config.toml
n_layer = 10
d_model = 192
n_head = 6
n_kv_head = 6
head_dim = 32
d_mlp = 768
vocab_size = 2048
activation = "gelu"
norm = "layernorm"
norm_place = "pre"
norm_eps = 1e-05
positions = "learned"
qk_norm = false
attn_scale = 0.177
bias = "none"
tie_embeddings = true
parallel_block = false
init = "normal"
init_std_qkv = 0.0469
init_std_o = 0.0583
init_std_up = 0.0672
init_std_down = 0.0672
optimizer = "soap_variant"
lr = 0.00883
weight_decay = 0.0
lr_head = 0.00915
grad_clip = 0.5
warmup_steps = 200
schedule = "wsd"
decay_fraction = 1.0
decay_shape = "linear"
final_lr_fraction = 0.0
batch_tokens = 32768
seq_len = 1024
doc_mask = false
train_tokens = 149300000
steps = 4557
dataset = "wikipedia_en"
Each number is 500 + 40 x the weight over its row's rms, rounded and kept within 0 to 999. Layers, rows and columns count from 0. Numbers have three digits each. The size before them is the row's rms in percent of the matrix's.

# down: layer 3 MLP down (transposed), 768x192, rms 0.067, rows 741-767, columns 144-191
# up: layer 3 MLP up, 768x192, rms 0.0671, rows 742-767, columns 144-191
down741 102:492467501472514430493538560536523475500521419503539458552561443538445471470443495486486532455508552574478481471574469504507441556558514539454536
up742 102:474554543506553466549468525586564490406490522417504451555471516522454496442549487499460485498563562502487480495505498537488538529489457450509574
down742 096:464509491527525525421531488448462526540518496624473529512514497465433550492449502445526491518473485504468499589432498512483466517513584507502437
up743 112:526506468465510516512447550416537536509473462527465506492426475469408479444423463548446531475492523465520554522542565463550533512484453528553541
down743 096:479466529492504452496583451542499519450465418577450493481509480455559388538548507448502454484547469524437555479389500563489560482546480476457501
up744 104:500533452505534440421498482528501528593554448545462469491492522451503536517590471477478501537567492503482491570486462514507481469523447475473489
down744 098:487551532424440437496549598464478461469445529546564521468441518501531419505507486550515511428502544552467517407589486534559436480557517541535489
up745 102:454515464495531549505485535476432504536442452434510495576422468481550455465568524545477493500565456508441508550496522475455456511500573422484447
down745 106:555492493502467484426547483467490561469534463466465509481550484468545484487464450535504549534455477493475488527512464426560441462565503534412512
up746 101:483471504546567533509539568486475445516539489438418480545454498559454435517481497502480533509545535517515467494521485543504554510544525511464478
down746 110:516447454539467558486443419531461508497502508539506470564471462463496552551479548459426455544479429503471483455609491529535417507493533483566522
up747 097:448435481488528536495468567493460541568500466447523470547524549510530471506495496471443571484535467507583490501398470520482496446530507449514489
down747 099:468511521421465514492514515545469508504490461480427546537548459478541482476509525489506510513543428497509439515462520524507560500503517424516487
up748 103:500477529511430477502492509474497471401541482532468507478445541502505507543571476541529546485517588598520544527591488459453546512537516561498502
down748 099:456555569528528492512558535454526474463462517448459492506528517537521503527512478510561504559543478459491498462532512503542581539438443552516503
up749 103:507476508515466511454465526494603501475500429524514547546460481449497398541484481531526521498476554484564536452500513474581551469505512538552499
down749 109:505549427549501497575506470422467555452494520489467593479471418460520466516473467560461443431517507469432500482457440550461514452441520475500557
up750 094:474499516499548496514509510487468421546535476480554584559506545513464418589441519425511544488497524536514496533445475443489483574490534454567532
down750 107:529523536514487526526422465509525520508428429515498391512525562479444433493492526493494548488468509523475455487511510430438573518541507569425550
up751 096:464494456514461489522455415509462500516495469431483456437473593519472597505423515506546505465475505495537523451490450525482491524505386489550454
down751 091:519468532475519447471520574504504471530571533479529493520476454488523456474582514464515460552496562524569467523501571516492408590519526534524541
up752 108:504474553496540448528520446581533527502570501456489460484571443598463519535554515487471469499504486458527463456484512442520484474469542421495537
down752 120:520564494461506548452492488474464414499529512515396584482448540487475528458499468393542501461522470513562536457570489577517439490551490537481463
up753 105:411440529498503458502467491414499555518478565530516514517480545450490476491467480408490535503500492511536528561485534397449514452541517489466542
down753 108:520498572557574524534472543544570492391526440525483501515467472518534437515563558453494480477474512432467495509495519499488538529499630550502446
up754 100:494478403526509531542476485506518521540498449525556555458483483541482497494550437520484519534515517531541545462496428530480416474533492525477466
down754 105:555509461471470488447545464516494481519504529573499451489490529493546597545516510531488454458555477586520476453526603470451467541545573467543531
up755 104:496495514511498591497470445429495481479578480485458516506502508587563557548468617527506464461511522557504564524506532485558511519537516508490415
down755 099:475521529487466444497476505580539546498524529485485431476444509407424424482475506478487444498472528528536506506470450436499558532516540518541538
up756 101:468487518615460521523477512519492543478523463553543541503503581478472517473539481497478564442444450502538467569530453494549473523536507502471506
down756 107:505492498452547517389455531459454591542525487491495482505480542507496489481499484492564583458508521431518538506486527507491556489426386547529459
up757 093:448455495485533510527492439444505419489510490494501547502472504456532498514506524444451454486498495464488490519495600466539506457469473462489569
down757 094:446454507511521443503517494462458533473542495443421495546525436526467541467422452490464507479447491507531504361495448541512508459474527530509530
up758 105:499454498539487565486494507475490557465555463491504474566560553488484549547560505364545499471546518539559523516458452470503396513536515527522527
down758 089:543549493438490483564428462454474443582465488529521480478434494446573527456449524544484520465443520481518503526514618485482541503476521534454539
up759 105:519494512485483446507429508549484504550488483546468579527419507486523456472435558374464551416535569411540547518580512531439495547556472514525471
down759 099:411553389496437516539557467521547538474551499509512558426535531566494529530533437531490529525536495531474421429454480537420488502551601551438478
up760 099:447578476458540481574468459511521420491511496494455564439460487600470441473461529467576479469501548521517442551519496503528506543535507514429486
down760 093:521535523482532562416453520513533519518501489391488426480516544454571512445440490515488466511431467432462498474487478504514496571506514477526558
up761 109:464425496468496517475535543550479510522454504493469500496505555492536512509494552506505528572491562518484459541545543502523461533475561526533452
down761 114:461516475466497497515574466441547465495545498553513559438548499463531497518564514506495473518556518496478453526486469505440475515545489467468455
up762 100:480523511503553484557529483515559604505499475498499514516493530495427528403548487476510445427473551454476442472503419526506501455510459505513491
down762 097:524472506578470496504460517441501456531467513443532489523605459584544557534442522503553600554479509519498486528512459529542483468505536484563537
up763 105:461482513499472521467484556506489565515518487477442505482529610530573466497592524533521514523500427524562531545487500485517532461568446455509463
down763 110:544419483504450445482548543507427504494498552531495493509502563540523473578536574456505542587474438571498517473508514588479481523493476568566420
up764 087:443527469532515512479485501433536494518461458483460429445446480466460520480558528483537447471513481528538448486515549417500498569528495487520529
down764 087:526523510584457527447484569471571513613531488492506463489525586547505532527538427454513424470522504484435585522481572478455509430544546514434489
up765 101:575492476502541498513535470593484525509502437485468558467538510477556489484433499573474475481583501509497495474502544488522441466520456552459498
down765 096:376527458516442471545492500514530439521444485534491538505478518417477478473505547458538464521436524484544577440542501507474496427553429504542500
up766 109:447454439468508598473521510592542497519517470405515455472485434554465586502519532427439496506444476515504511530505432462521517534515488528496447
down766 113:504523482497537463539505465540501546466509583588611453497429477487541451484445472512476504402458522553506491503504491505471546538506459418533503
up767 095:458510475502541473457493401508447508495458488532456470441473502451550416520525520470504561516483480454445519480474475522481475481460478558482448
down767 087:523485520515445491498451478489496373544480523505512582524532523539486491487558481566449491488465509505517494448414493526510515591468541480464600